config.yaml
hidden_size: 224
norm_eps: 1e-05
positions: "rope"
rope_fraction: 0.5
qk_norm: true
tie_word_embeddings: "early"
parallel_block: false
extras: ["local attention windows", "shifted keys", "gated attention", "value embeddings", "hashed n-gram embeddings", "an embedding shortcut", "learned residual scales", "skips across layers", "capped logits"]
init_std_o: 0.0
init_std_up: 0.0403
init_std_down: 0.0
lr_mult_up: 1.17
warmup_steps: 0
max_steps: 16989
Each number is 200 + 40 x the weight over its row's rms, rounded and kept within 0 to 999. Layers, rows and columns count from 0. The size before them is the row's rms in percent of the matrix's.

# layer 3 MLP up, 896x224, rms 0.146, rows 616-678, columns 56-111
109,227,228,187,245,238,181,220,200,243,205,194,179,164,164,241,183,240,147,156,177,192,195,207,207,187,124,270,248,215,273,145,208,222,134,172,175,235,222,215,120,199,197,188,240,137,181,155,184,213,243,139,265,238,272,235,209
100,213,273,200,256,221,139,187,138,165,157,215,195,217,248,180,135,196,283,199,233,226,173,223,119,187,103,189,157,237,167,170,141,203,193,163,177,199,271,229,217,200,261,215,288,215,126,289,161,132,220,222,208,200,152,207,227
110,170,175,175,220,203,200,277,199,246,181,214,259,224,197,156,241,166,183,85,160,185,204,225,145,245,196,173,184,192,192,217,148,240,190,198,181,196,210,232,184,245,211,207,222,242,172,184,215,211,283,148,224,152,109,249,203
101,270,210,179,152,212,203,196,238,222,202,174,244,142,174,218,127,146,130,253,167,209,273,143,258,114,186,172,192,223,196,188,194,152,204,235,187,213,272,187,194,244,281,225,167,197,232,219,166,167,186,230,255,147,237,197,152
096,190,169,185,252,153,171,137,221,208,205,177,200,133,217,154,225,206,172,168,261,202,147,205,249,236,214,205,158,131,212,232,282,210,189,214,223,99,129,186,227,241,221,204,227,147,165,281,153,110,233,196,232,238,180,203,163
091,189,254,247,206,193,163,172,167,323,154,198,219,181,179,193,155,212,243,222,230,178,167,194,181,330,277,150,213,174,175,209,170,173,247,196,248,155,192,197,210,166,236,220,152,193,143,145,220,203,246,211,121,195,265,205,114
096,133,222,186,193,208,197,288,205,279,188,200,208,162,195,169,205,135,189,98,182,271,230,254,239,215,236,202,195,187,215,235,201,241,237,230,273,296,269,248,187,138,156,159,229,213,200,193,326,188,188,186,192,266,193,227,156
095,168,181,190,219,135,193,159,193,196,237,191,192,187,255,125,225,130,192,158,209,155,249,180,115,207,254,182,281,248,261,278,184,207,197,153,224,237,324,232,182,182,264,230,269,185,222,174,212,186,203,206,152,184,204,252,153
099,180,160,137,221,271,182,168,225,244,209,200,271,259,195,165,168,221,199,152,217,246,223,230,223,200,191,205,244,296,188,204,180,163,262,230,231,145,238,229,181,215,286,221,144,215,182,279,202,237,162,158,140,221,199,166,162
110,214,264,170,212,229,257,198,299,182,166,187,238,189,174,186,155,240,194,203,195,166,163,214,179,171,204,192,207,241,261,180,231,220,174,185,167,204,219,267,199,315,173,217,174,194,225,157,158,197,193,144,171,204,229,140,213
089,215,173,166,220,163,121,234,176,152,220,178,153,177,160,187,201,113,177,172,145,220,238,219,177,218,210,181,172,316,195,233,201,162,173,187,138,157,122,198,179,229,205,200,162,141,223,183,183,217,124,181,208,170,136,171,189
093,231,226,215,210,174,195,236,193,160,128,166,293,197,291,199,186,148,161,159,255,184,198,175,187,169,230,208,140,163,139,141,210,161,179,209,118,228,195,185,149,199,256,131,289,202,207,150,215,148,192,146,222,163,182,158,186
106,138,200,158,180,215,188,171,223,159,278,187,192,174,265,201,207,226,266,147,262,219,143,161,198,211,273,206,245,143,173,244,136,160,108,179,228,195,219,126,179,240,126,191,208,170,199,208,208,223,162,192,240,188,177,203,288
106,230,171,122,174,134,198,225,184,146,255,214,174,142,214,146,257,170,144,175,249,272,192,163,121,204,193,232,286,145,195,232,230,196,205,232,272,167,192,220,142,234,265,198,211,178,198,270,209,259,200,215,267,301,192,180,258
099,283,266,146,179,191,171,231,207,224,232,233,239,155,198,138,180,154,210,191,140,182,251,162,168,222,166,204,225,144,241,189,212,208,163,221,191,190,231,198,107,194,132,237,139,167,240,189,207,189,213,199,145,181,176,219,138
112,240,207,157,255,232,168,140,193,151,242,231,206,250,229,162,202,195,200,153,260,292,163,208,185,233,168,244,127,112,217,164,171,165,214,227,232,239,158,210,273,280,215,209,219,208,215,267,186,151,228,208,237,231,149,192,166
094,195,171,136,221,198,184,184,155,227,217,184,211,156,202,175,336,204,195,116,233,298,163,195,156,137,234,217,205,114,207,225,245,226,222,214,240,188,260,239,295,237,197,156,242,163,197,210,231,180,156,231,220,227,222,152,192
088,215,208,218,179,261,233,213,299,184,231,170,220,166,173,235,255,248,201,136,221,239,168,250,259,186,149,160,197,105,215,227,246,228,241,181,166,153,187,185,226,185,203,289,258,142,211,226,168,148,180,140,170,254,208,273,171
095,173,225,246,103,280,221,156,180,149,244,199,177,185,215,179,226,251,206,136,153,245,258,247,246,223,292,241,160,258,264,297,230,196,143,230,147,219,192,220,132,213,190,215,164,187,101,175,304,155,172,251,231,220,195,275,193
116,240,195,213,203,192,195,165,234,180,226,190,245,203,166,218,217,199,266,184,252,164,177,127,242,179,217,136,227,234,181,217,217,221,200,210,219,145,147,192,237,151,221,213,185,187,154,223,204,268,148,215,203,161,197,135,224
091,209,200,255,273,144,167,157,188,233,220,247,189,179,182,174,132,253,135,231,165,191,242,183,214,201,223,162,137,110,199,173,136,90,170,166,85,237,196,230,140,165,180,253,187,160,218,210,175,155,269,280,224,158,167,222,177
114,239,249,200,152,204,203,245,131,225,196,255,195,196,118,201,200,148,105,251,199,245,176,160,189,247,207,248,176,245,149,145,190,280,148,192,201,210,176,243,211,249,262,173,183,217,174,145,236,162,160,202,217,232,183,200,219
106,225,178,189,211,180,150,244,256,227,183,122,253,180,263,158,267,229,153,158,231,180,195,254,213,152,194,242,263,227,235,160,158,196,217,207,199,155,182,95,171,153,213,202,191,207,252,200,218,184,235,159,192,182,201,133,294
098,195,276,184,166,137,180,241,204,169,204,194,122,200,236,119,188,225,244,201,233,215,212,215,217,157,226,262,195,208,271,147,235,141,271,205,203,208,227,163,230,240,74,193,142,186,169,152,203,233,236,177,163,135,113,232,211
101,192,242,163,292,189,211,188,255,260,227,250,239,257,201,152,228,211,135,230,258,258,256,192,198,177,205,226,229,157,179,211,243,148,190,215,245,240,243,218,233,183,226,172,198,234,205,247,131,220,187,185,189,180,180,195,231
105,151,181,302,130,178,221,243,263,255,147,193,164,210,214,152,221,209,178,201,212,161,166,185,153,181,230,210,117,293,169,189,212,168,245,175,210,180,288,191,176,185,207,163,316,167,230,195,242,122,193,218,153,225,254,166,270
099,170,220,158,205,244,219,134,147,234,285,222,232,158,214,223,184,286,133,219,152,257,238,205,260,161,167,186,214,204,253,252,156,162,241,153,128,224,207,271,196,237,185,126,256,185,111,217,227,161,153,260,278,244,262,176,118
114,309,213,227,177,194,225,169,111,168,198,191,209,239,262,195,159,209,178,235,178,220,132,223,204,199,195,233,228,221,199,273,273,183,196,215,222,203,176,245,218,223,221,201,154,237,140,158,193,208,142,244,197,216,226,184,256
090,223,219,125,272,185,267,220,188,158,197,214,259,169,158,220,148,154,226,110,222,196,247,233,179,231,188,115,170,156,114,170,107,160,242,222,196,189,194,264,215,167,279,200,190,186,220,160,218,214,240,228,206,171,245,153,252
103,189,286,204,252,210,175,202,165,251,198,227,223,201,166,146,223,188,175,215,222,204,157,244,178,173,104,177,214,170,183,196,198,183,238,172,159,243,174,234,122,153,312,187,201,259,229,228,207,117,199,146,207,197,144,155,185
094,195,233,242,185,154,231,251,254,188,219,188,242,236,188,245,170,213,190,165,180,267,194,236,152,103,168,192,142,239,178,173,168,207,166,230,191,202,163,97,241,263,254,244,197,140,185,172,221,189,246,202,178,178,183,144,211
098,220,236,167,201,222,144,208,144,229,257,216,184,177,230,191,165,180,246,203,283,204,229,218,205,151,192,190,218,216,140,227,214,201,193,182,172,151,217,211,205,217,211,189,241,161,152,198,220,145,177,200,268,267,200,161,149
103,250,171,108,183,155,240,199,171,208,219,154,222,137,187,181,199,219,205,248,189,169,266,227,176,276,244,137,172,211,196,185,161,186,159,220,207,239,240,183,189,217,194,215,198,236,214,182,173,210,144,196,301,129,146,166,239
097,202,228,141,179,188,247,161,238,149,148,195,172,191,208,190,197,214,183,154,174,201,225,219,204,222,243,257,229,193,205,241,225,189,147,166,222,183,146,195,213,233,186,231,196,169,238,231,178,197,173,198,246,199,223,195,217
108,202,191,202,187,201,205,212,175,190,207,228,286,187,261,116,247,200,156,268,243,272,223,214,208,219,231,168,138,219,186,227,215,240,240,184,144,191,244,140,205,169,210,169,218,190,209,160,193,212,257,155,213,188,156,229,247
102,132,209,222,133,137,214,115,157,229,121,232,210,244,241,145,211,228,209,193,160,228,174,199,190,197,217,252,307,193,157,202,238,233,184,203,201,236,218,168,226,197,188,225,97,158,201,160,212,230,213,200,102,219,165,147,248
097,198,204,166,214,234,160,274,99,221,150,199,213,182,237,195,202,185,224,161,155,263,171,198,182,249,220,281,186,208,185,277,241,126,221,206,163,199,169,145,235,257,150,233,218,179,195,233,183,221,250,209,197,235,184,135,151
104,243,250,268,170,201,178,166,103,188,222,265,187,222,289,190,215,92,157,175,159,192,201,199,200,163,205,224,263,247,228,194,239,233,190,177,179,181,243,257,196,206,219,99,207,170,171,228,236,130,167,158,255,169,192,199,196
099,153,153,160,225,190,223,258,192,258,194,199,212,176,188,193,185,202,96,163,224,243,212,187,218,115,190,195,223,175,182,207,212,147,124,231,164,158,195,142,167,200,204,165,256,179,188,266,269,219,213,173,153,170,284,220,113
094,185,158,144,213,184,187,129,223,214,120,133,252,157,200,130,235,246,221,119,217,227,209,181,282,168,222,158,152,239,212,203,194,204,92,142,225,223,216,155,150,212,157,213,257,117,239,255,189,182,277,246,269,282,216,122,143
097,211,160,227,255,103,165,223,206,187,210,228,206,201,213,163,133,249,161,231,204,246,147,256,222,230,190,185,195,225,115,256,141,186,220,185,139,229,228,268,202,203,205,197,161,223,241,189,255,165,224,226,191,125,277,197,196
104,228,211,171,248,216,214,224,224,223,201,154,155,123,247,207,209,174,178,207,243,230,268,202,149,205,294,227,187,173,252,200,248,182,151,226,282,214,191,184,205,264,184,260,140,225,165,214,177,181,184,187,224,220,114,189,167
090,199,236,199,174,137,287,230,202,241,138,194,278,187,170,178,233,164,174,201,192,178,165,144,246,222,221,183,168,157,233,218,221,221,170,166,220,130,199,238,185,227,210,228,183,215,289,170,204,137,211,224,289,217,211,232,160
100,235,136,173,188,211,227,281,140,233,208,140,210,152,252,165,182,202,262,144,216,206,212,183,230,108,253,217,225,241,194,214,274,288,162,271,163,129,220,135,216,157,188,194,240,252,200,263,216,244,219,175,175,176,160,221,125
108,223,213,150,223,157,201,240,284,197,242,181,257,180,175,183,223,243,132,256,267,160,158,173,207,207,162,171,196,197,253,199,167,251,289,145,264,228,175,192,177,159,176,136,218,218,183,138,198,193,179,245,252,234,219,159,223
087,199,165,157,205,134,181,204,265,231,219,286,186,157,151,173,205,210,248,164,250,146,258,218,165,189,201,270,222,225,279,196,191,229,181,170,189,221,196,242,218,275,212,145,207,228,167,280,206,180,287,300,223,212,208,273,207
101,264,151,198,229,211,198,177,195,104,306,168,262,231,248,176,205,137,206,176,199,284,113,184,269,184,228,227,203,161,191,208,207,149,109,224,167,205,240,199,154,184,165,275,229,230,178,237,245,91,213,197,180,160,169,226,145
097,262,191,175,192,162,271,215,104,136,214,206,212,228,172,254,225,190,205,204,200,238,189,120,67,227,167,136,224,177,218,168,182,150,200,194,246,140,195,198,201,202,174,189,132,231,236,195,201,196,199,184,258,220,160,138,210
095,183,178,175,173,296,207,250,234,131,195,238,174,190,208,195,139,217,228,227,140,254,150,169,204,207,175,189,192,108,247,183,220,185,246,172,204,235,228,228,214,211,203,176,194,147,253,208,260,118,159,254,184,199,218,141,197
098,195,268,182,223,226,135,226,212,168,193,192,208,212,186,146,158,183,187,201,218,156,266,227,168,124,212,216,180,209,167,176,254,229,233,201,200,239,229,166,224,196,207,195,99,216,184,185,202,232,103,222,176,152,203,198,245
086,213,209,211,203,128,200,224,186,249,215,258,250,161,123,224,235,206,153,175,185,166,124,163,202,265,237,86,234,181,187,121,204,170,250,200,97,202,286,186,187,228,201,243,245,197,190,199,198,193,165,200,234,266,209,237,204
101,242,163,205,193,201,99,231,214,281,239,244,206,228,207,89,140,232,137,211,216,202,254,166,143,212,167,206,182,216,250,161,161,217,254,224,214,212,196,226,166,251,223,178,157,222,218,181,216,160,203,134,152,195,187,279,168
101,185,270,123,123,213,299,155,189,226,227,195,259,152,135,204,212,222,217,240,277,192,188,291,187,187,183,226,172,186,231,246,210,256,276,251,130,223,209,139,221,206,250,175,188,212,262,197,176,229,137,188,178,212,177,225,142
104,199,160,224,186,155,243,193,251,239,151,156,119,155,171,210,175,180,178,212,166,164,152,273,168,161,246,194,221,205,191,169,199,149,138,202,162,179,268,190,180,166,172,155,126,184,194,214,201,177,159,192,207,163,199,210,250
105,276,183,265,180,238,197,230,217,230,247,223,187,150,164,174,186,179,231,262,306,200,194,232,135,216,190,190,209,193,200,206,195,255,238,191,202,143,250,143,173,280,174,153,231,151,216,147,230,169,141,131,161,167,148,193,162
098,188,214,219,196,169,108,182,198,208,132,195,213,221,202,169,196,252,227,182,201,209,212,232,210,176,107,180,237,166,231,210,221,169,174,189,232,203,252,182,193,219,243,126,252,127,176,168,100,142,184,139,247,267,122,214,172
094,199,210,207,170,220,150,180,139,228,122,190,161,201,234,192,222,178,161,237,161,181,174,204,202,193,242,168,215,177,143,224,272,163,217,240,217,165,210,200,244,243,193,114,184,193,222,142,283,140,274,160,142,179,178,162,200
106,256,169,239,203,213,229,238,182,203,143,207,187,199,260,148,153,212,205,167,179,263,240,180,201,192,142,217,214,215,183,239,227,202,209,238,223,173,138,165,236,211,167,164,195,186,169,230,279,144,212,212,214,133,204,140,177
100,204,202,195,249,174,225,137,199,280,193,246,187,176,202,120,249,172,143,135,189,231,229,187,165,190,125,289,149,276,104,189,165,205,213,184,201,139,210,217,251,252,242,213,200,225,250,186,195,218,203,171,188,254,195,222,282
093,211,165,232,126,172,219,172,231,171,181,196,184,206,240,175,167,240,209,137,271,207,207,151,186,233,160,270,142,189,132,234,189,133,172,157,227,155,251,209,209,231,288,104,240,154,194,142,198,246,260,128,161,214,214,235,149
105,161,183,146,242,241,246,145,143,182,173,238,239,156,186,204,188,197,202,288,200,234,221,142,230,151,268,141,153,150,180,179,258,225,188,179,138,188,220,157,216,195,198,168,196,259,170,209,171,162,217,240,237,144,230,193,260
104,183,174,276,198,210,181,225,145,198,237,227,183,193,198,167,227,282,200,144,297,224,171,190,243,95,207,203,203,159,111,229,249,200,203,163,177,252,171,173,238,180,209,170,296,182,165,192,205,163,154,228,298,219,222,220,185
093,184,224,188,161,239,158,170,242,203,161,263,198,276,201,158,286,163,272,137,218,245,155,217,245,149,145,210,144,147,169,215,182,215,219,196,153,189,184,133,247,160,208,183,173,238,167,188,190,162,257,167,216,194,211,208,157
# layer 3 MLP down (transposed), 896x224, rms 0.0598, rows 616-677, columns 56-111
092,143,142,167,210,189,213,104,245,205,213,200,199,122,138,257,129,233,94,178,215,193,219,162,212,145,216,140,235,204,245,224,182,159,268,145,198,166,282,180,201,182,249,237,205,145,142,224,229,257,226,262,212,250,135,205,185
097,182,222,210,174,164,178,173,234,128,188,222,219,225,208,219,233,163,180,219,179,146,149,142,186,211,207,194,204,238,207,163,246,210,216,209,192,282,266,162,247,298,148,257,188,301,237,202,163,208,283,176,216,217,213,168,171
102,148,191,136,205,272,156,248,163,212,175,181,189,205,233,188,209,189,154,120,230,247,161,151,201,205,145,222,206,206,227,252,148,233,164,156,152,205,223,306,221,253,247,197,184,156,150,178,186,138,221,199,199,115,168,207,226
104,187,190,235,205,157,178,166,267,200,232,236,188,186,118,265,185,182,191,259,176,153,224,168,211,129,147,186,177,216,208,215,297,176,167,172,220,230,161,173,239,185,184,250,87,171,197,264,174,196,192,169,232,109,189,225,212
101,210,196,189,196,261,169,259,144,167,137,192,205,242,183,141,167,220,264,206,218,170,256,234,180,258,234,197,231,125,200,227,188,215,181,179,181,235,157,170,204,208,203,252,257,133,209,213,229,199,187,219,228,204,180,171,223
105,190,233,298,187,182,186,215,175,155,217,139,261,232,194,221,188,297,301,242,149,228,179,232,211,204,210,181,309,186,183,243,200,178,204,183,210,184,192,153,210,195,151,269,204,194,144,218,211,189,207,216,172,181,196,187,240
088,162,176,285,194,225,197,204,260,205,180,189,168,269,176,217,231,185,137,253,255,178,167,215,231,216,169,162,169,163,153,252,212,230,191,270,190,229,139,175,224,187,262,185,247,239,241,243,170,225,128,172,244,148,169,229,180
093,180,204,156,219,179,155,179,184,133,211,239,193,220,164,223,194,203,209,203,210,134,158,177,188,188,185,182,194,106,264,150,182,207,317,224,217,165,215,167,208,124,215,211,235,236,208,223,222,244,164,257,172,220,197,250,183
098,209,167,281,225,257,203,157,265,209,230,224,182,192,113,245,236,302,166,214,146,151,176,239,224,311,204,196,193,227,216,246,235,147,166,225,204,160,246,293,147,234,235,239,182,285,252,185,184,232,230,246,151,161,190,196,175
095,248,236,157,234,236,151,219,192,228,140,182,230,209,132,196,201,256,200,214,182,208,178,181,163,149,135,284,224,152,134,148,188,212,142,166,233,245,231,200,192,261,225,223,144,167,152,132,256,200,222,157,249,201,215,131,223
095,252,225,265,199,156,118,195,208,113,230,167,171,175,184,245,228,188,235,159,182,119,186,271,226,181,172,99,177,231,182,162,171,263,164,201,163,183,206,247,198,196,193,234,181,199,185,218,248,280,166,172,227,260,211,260,146
103,207,119,258,192,210,194,162,173,213,235,196,297,187,205,234,204,204,217,148,257,226,200,225,239,190,254,251,205,177,204,197,146,237,212,276,220,203,219,210,173,237,230,193,199,66,261,182,250,228,141,253,246,124,286,182,213
128,150,223,240,216,251,197,233,121,135,213,192,129,208,204,211,239,193,239,117,195,192,210,187,277,236,171,179,123,207,210,172,148,168,213,182,258,191,169,192,197,176,147,246,231,204,246,221,136,212,162,179,181,160,227,233,225
118,229,205,162,197,221,223,209,190,122,145,170,158,165,165,200,314,203,217,157,212,234,170,184,180,252,157,247,249,194,231,208,231,188,195,220,209,221,228,224,196,213,206,235,216,143,192,245,201,177,182,96,219,222,260,255,211
103,226,207,254,170,152,182,265,146,139,288,270,205,195,207,171,247,129,223,154,240,192,277,224,212,232,185,191,201,266,185,258,226,146,151,228,205,167,221,160,233,172,312,189,186,239,156,260,250,206,214,211,157,228,193,228,257
100,188,217,109,204,295,206,170,219,202,210,147,220,180,217,146,227,133,228,80,297,183,252,173,143,195,197,182,199,229,219,204,254,171,177,230,198,164,193,180,189,195,194,259,233,186,213,195,216,139,226,205,190,198,276,137,176
107,219,200,158,183,111,212,217,210,229,232,191,127,111,135,186,257,191,259,201,164,295,169,261,146,215,160,212,138,219,150,222,224,242,246,207,203,193,146,180,164,192,226,196,180,235,250,198,175,238,182,234,190,265,137,208,225
095,140,196,269,153,186,159,225,211,206,262,276,168,161,197,244,207,207,216,173,185,174,197,195,199,230,161,201,229,292,179,203,147,200,178,206,194,217,180,287,177,254,192,175,217,244,145,146,220,215,274,186,191,213,207,215,249
089,181,227,121,196,201,225,188,183,220,158,189,218,133,233,277,198,191,224,156,219,150,232,204,188,150,141,172,169,170,163,191,271,194,218,183,222,126,160,216,205,167,191,228,196,172,190,175,221,186,141,143,186,146,207,204,247
113,231,183,236,191,192,189,229,181,182,163,142,200,201,169,166,273,175,204,216,184,200,232,224,205,237,219,204,171,241,208,272,266,172,215,196,194,194,262,207,136,158,230,246,174,221,206,252,198,293,264,203,206,171,167,195,245
098,295,204,215,216,183,194,149,221,232,219,191,171,148,201,262,237,219,268,313,163,225,234,189,270,210,181,172,209,243,218,190,129,236,224,233,236,200,186,184,222,172,190,180,197,126,170,146,237,244,237,249,139,184,232,205,276
114,222,198,220,266,251,215,240,191,196,232,183,202,171,219,207,186,183,268,185,175,180,268,225,192,185,275,221,168,231,217,177,231,207,134,138,186,218,214,214,243,152,229,167,169,205,172,233,256,181,162,255,214,124,228,211,281
125,189,265,216,160,215,202,197,170,201,258,170,221,226,202,241,212,220,223,203,168,172,214,233,247,204,139,175,239,317,224,140,170,240,184,235,221,243,279,124,111,234,163,179,168,284,216,199,202,193,225,285,138,161,243,187,242
098,171,197,161,264,252,188,218,136,216,222,171,199,229,177,144,175,219,208,185,233,161,162,127,157,189,206,162,240,217,249,151,246,169,196,249,207,194,195,204,168,230,195,213,214,262,176,237,168,276,231,210,167,256,270,201,179
116,144,163,206,176,220,256,189,222,117,188,158,149,186,248,240,187,157,198,166,103,169,295,235,215,210,240,116,252,249,242,178,218,155,196,202,161,191,242,175,114,192,215,98,175,195,201,205,185,250,187,206,153,223,130,226,165
083,176,197,221,206,295,229,220,176,244,199,312,204,291,146,171,169,237,224,238,236,112,227,193,174,192,188,215,185,200,234,143,202,258,294,198,251,233,254,125,197,171,140,229,229,101,170,182,178,75,230,178,180,173,172,135,230
111,170,153,182,236,183,181,225,151,274,282,208,143,205,246,285,192,197,223,149,215,252,177,218,247,259,205,220,252,188,163,203,189,196,150,190,278,132,180,182,156,147,208,201,163,254,175,95,216,177,218,199,158,115,196,193,184
075,138,137,210,205,195,214,222,252,160,259,243,253,194,141,188,269,200,238,208,140,193,163,189,126,198,249,198,206,172,190,223,105,215,172,139,251,238,190,249,136,221,132,182,217,218,220,230,199,121,230,149,188,214,211,254,182
104,196,210,205,214,250,202,213,223,196,183,171,212,193,203,214,182,100,256,186,140,190,160,160,200,173,178,258,183,173,169,134,175,211,234,182,254,129,174,171,253,277,211,240,205,184,175,231,232,238,205,260,180,214,202,184,79
093,187,241,152,222,128,257,218,187,188,221,259,169,153,123,225,231,235,198,227,147,197,166,184,281,176,181,219,145,245,191,168,226,257,273,220,191,184,179,205,124,225,193,268,144,183,241,228,120,164,240,206,212,186,143,89,173
107,231,223,161,112,157,229,236,221,234,201,163,155,200,234,210,173,179,196,147,246,220,219,215,233,234,249,159,220,231,214,200,248,162,184,205,285,131,170,212,217,179,194,169,229,178,179,179,209,165,209,187,248,231,217,237,239
099,180,150,215,204,269,243,215,219,175,176,234,136,160,179,207,248,259,201,217,158,243,147,148,186,318,146,215,190,220,233,262,188,153,187,132,233,186,227,238,215,210,213,223,202,252,258,246,230,229,260,194,222,234,228,216,252
106,180,232,243,200,198,143,184,262,210,171,232,203,176,271,208,262,139,156,220,257,202,255,153,233,188,198,191,227,200,187,180,147,165,165,205,167,184,184,224,181,241,185,226,139,188,243,153,194,249,250,149,215,268,208,165,224
108,176,176,153,207,169,267,174,164,209,288,162,270,190,265,269,227,220,300,216,216,196,310,221,204,134,181,154,197,185,192,182,214,269,159,257,146,148,145,183,167,211,241,192,188,150,143,199,192,208,190,236,229,227,178,247,217
094,198,193,176,217,242,191,220,162,190,167,240,169,180,165,189,237,186,196,208,186,184,147,213,223,202,197,174,152,152,132,127,279,159,230,150,127,189,162,229,275,236,257,196,182,223,228,257,205,239,232,209,226,193,192,227,139
077,190,156,206,218,155,240,211,171,164,219,245,206,180,215,144,195,104,235,237,220,215,150,226,230,268,165,139,251,234,159,228,210,183,167,209,145,166,264,230,122,140,229,130,182,145,219,204,207,224,161,239,199,272,135,139,241
103,215,214,233,262,223,182,240,189,206,203,282,124,226,296,199,219,161,241,211,203,212,228,256,149,163,165,225,168,267,166,130,198,224,209,142,170,184,203,218,169,239,239,181,241,181,228,183,151,244,237,190,113,194,163,170,235
106,242,248,157,136,214,161,165,189,131,217,161,175,164,161,249,268,182,147,210,111,141,109,217,197,228,193,233,177,267,236,228,144,153,218,194,177,174,203,275,122,182,292,216,257,213,164,190,170,165,218,196,172,119,271,255,234
115,204,141,166,175,125,204,186,240,236,183,197,114,240,239,268,195,281,153,206,108,203,240,199,182,140,224,239,214,236,186,207,160,226,192,182,215,194,170,187,236,194,193,176,210,161,197,159,206,217,266,198,115,246,232,227,173
078,195,165,231,216,195,199,136,193,252,209,189,190,177,128,222,246,245,144,247,209,109,258,163,188,212,171,200,237,205,220,185,141,177,244,233,154,227,175,192,157,147,170,122,166,162,166,218,196,185,230,220,251,226,232,200,190
104,206,229,123,160,174,188,162,167,175,264,209,154,213,198,231,85,229,260,153,107,264,197,205,270,247,221,175,206,263,176,173,177,181,249,234,246,173,245,225,197,143,250,291,209,205,156,188,276,214,183,208,209,155,225,196,183
096,211,149,169,172,266,215,251,219,168,232,196,252,195,167,199,279,297,235,257,255,259,160,120,205,196,206,216,149,219,212,172,172,234,143,150,198,257,180,194,160,170,241,223,202,171,185,197,216,223,111,158,270,124,222,170,200
098,143,187,245,204,228,204,248,264,230,259,190,223,224,177,81,166,185,249,243,167,175,219,220,190,176,225,207,238,153,192,218,158,257,165,179,173,219,190,206,208,207,172,145,182,182,162,204,212,171,213,199,180,163,164,168,176
097,191,241,182,182,182,274,202,177,146,207,190,205,192,215,161,215,184,263,171,147,179,228,218,168,140,215,220,180,210,183,188,204,145,238,231,195,195,164,197,166,213,166,193,183,257,187,224,186,253,103,285,114,186,218,311,212
095,279,185,136,169,230,287,194,232,201,196,188,249,177,188,229,211,169,167,278,220,159,141,217,161,225,312,212,217,166,213,195,226,180,153,163,184,116,273,184,226,216,213,234,258,228,203,224,218,191,186,228,241,216,199,171,191
114,122,175,230,222,263,183,207,167,164,191,147,166,227,202,263,186,263,164,200,221,209,242,165,235,198,174,146,173,175,123,197,219,172,204,210,244,204,219,198,189,125,187,205,171,257,186,207,243,201,196,186,172,197,258,245,206
095,232,223,157,319,212,262,204,196,114,220,205,221,172,267,260,239,221,198,237,210,215,188,166,246,206,177,191,232,143,221,187,235,178,187,183,171,177,219,107,177,219,156,207,217,215,201,236,177,173,232,156,168,194,201,137,186
087,212,191,188,127,262,195,177,259,145,236,157,186,199,210,139,199,200,182,277,203,156,216,179,235,220,148,203,272,271,198,208,207,215,240,169,207,271,111,196,201,183,154,256,235,167,151,181,190,233,161,176,201,204,167,257,117
111,151,214,202,281,167,152,189,150,149,235,190,178,185,213,234,164,169,238,194,178,196,187,117,105,200,172,231,233,220,184,221,147,227,223,228,224,207,189,193,192,222,185,182,250,264,153,158,233,255,242,237,202,137,227,135,254
081,208,181,194,227,228,246,203,227,227,182,150,170,231,217,129,209,203,202,284,210,160,237,148,254,120,174,134,163,182,219,219,229,156,213,140,170,242,254,224,233,172,183,192,158,223,209,235,235,257,193,171,163,169,148,235,234
094,140,217,195,236,318,221,169,244,240,222,185,208,253,193,346,185,180,227,166,186,207,145,226,219,151,244,248,229,148,186,276,205,257,190,257,220,218,215,166,194,176,202,232,146,168,142,171,182,169,185,237,180,166,202,187,235
077,219,127,192,256,210,224,208,161,207,247,234,223,178,231,151,156,202,203,212,189,150,209,161,195,271,133,214,198,237,232,202,157,244,186,217,166,212,183,208,185,257,142,155,253,140,187,148,233,79,237,181,217,237,99,181,221
118,204,195,176,229,207,217,201,202,232,225,222,119,215,194,190,305,111,120,231,146,217,202,223,209,215,212,178,177,163,208,226,197,243,269,106,214,209,163,263,170,195,178,199,184,180,213,216,204,320,188,185,147,198,229,174,228
100,174,129,265,236,208,236,190,300,145,191,190,233,172,148,200,206,178,182,249,220,194,191,170,227,234,273,246,252,190,118,180,164,211,180,213,139,145,222,191,190,173,186,300,237,202,196,286,177,294,234,182,194,260,187,242,179
076,215,196,163,192,185,246,213,208,146,207,97,162,185,224,113,259,118,288,233,211,236,143,170,243,176,233,241,197,201,127,232,214,198,229,220,244,203,231,202,179,115,137,206,213,176,171,242,180,225,257,202,244,166,260,224,205
109,239,287,227,174,181,156,227,230,172,176,244,289,242,278,267,158,143,333,188,156,171,191,170,239,258,253,218,170,215,211,142,148,185,209,222,202,253,221,266,145,150,195,172,199,214,222,240,144,256,167,192,143,188,234,191,211
072,275,219,205,180,255,187,255,198,269,243,260,200,185,126,272,231,220,242,172,154,200,197,177,192,208,200,220,221,202,180,183,207,173,202,206,202,165,226,212,237,203,140,251,148,212,166,179,234,197,129,140,159,166,240,161,195
108,218,112,161,207,133,190,224,231,206,179,159,179,157,211,172,246,238,233,234,249,161,160,255,185,136,187,125,169,121,180,223,188,124,251,237,103,190,241,180,157,181,214,122,218,177,220,203,146,210,262,224,165,226,199,209,176
081,230,129,192,268,176,201,207,221,193,242,219,198,203,175,149,230,241,128,213,157,176,274,212,212,264,187,228,171,208,180,212,272,245,184,208,176,124,172,232,274,198,237,174,187,242,209,186,231,207,236,233,262,183,148,253,203
086,285,260,197,192,203,143,182,136,196,170,218,254,192,249,282,178,198,155,242,205,175,215,228,125,218,172,188,189,257,214,174,199,271,287,188,180,190,227,144,235,189,224,179,234,176,190,121,147,159,194,232,148,199,209,184,240
094,183,206,239,150,222,166,163,167,187,243,204,222,232,184,116,190,202,232,242,185,256,221,192,210,307,190,176,175,235,223,173,215,195,216,204,216,274,232,249,184,195,150,220,179,180,234,171,198,164,177,229,218,192,146,151,265
094,224,215,269,230,232,213,280,187,218,218,204,175,285,218,268,218,236,199,152,239,224,207,209,252,234,117,255,193,237,122,211,144,179,172,152,224,189,155,239,206,250,207,230,224,209,171,215,243,151,175,246,146,180,174,230,214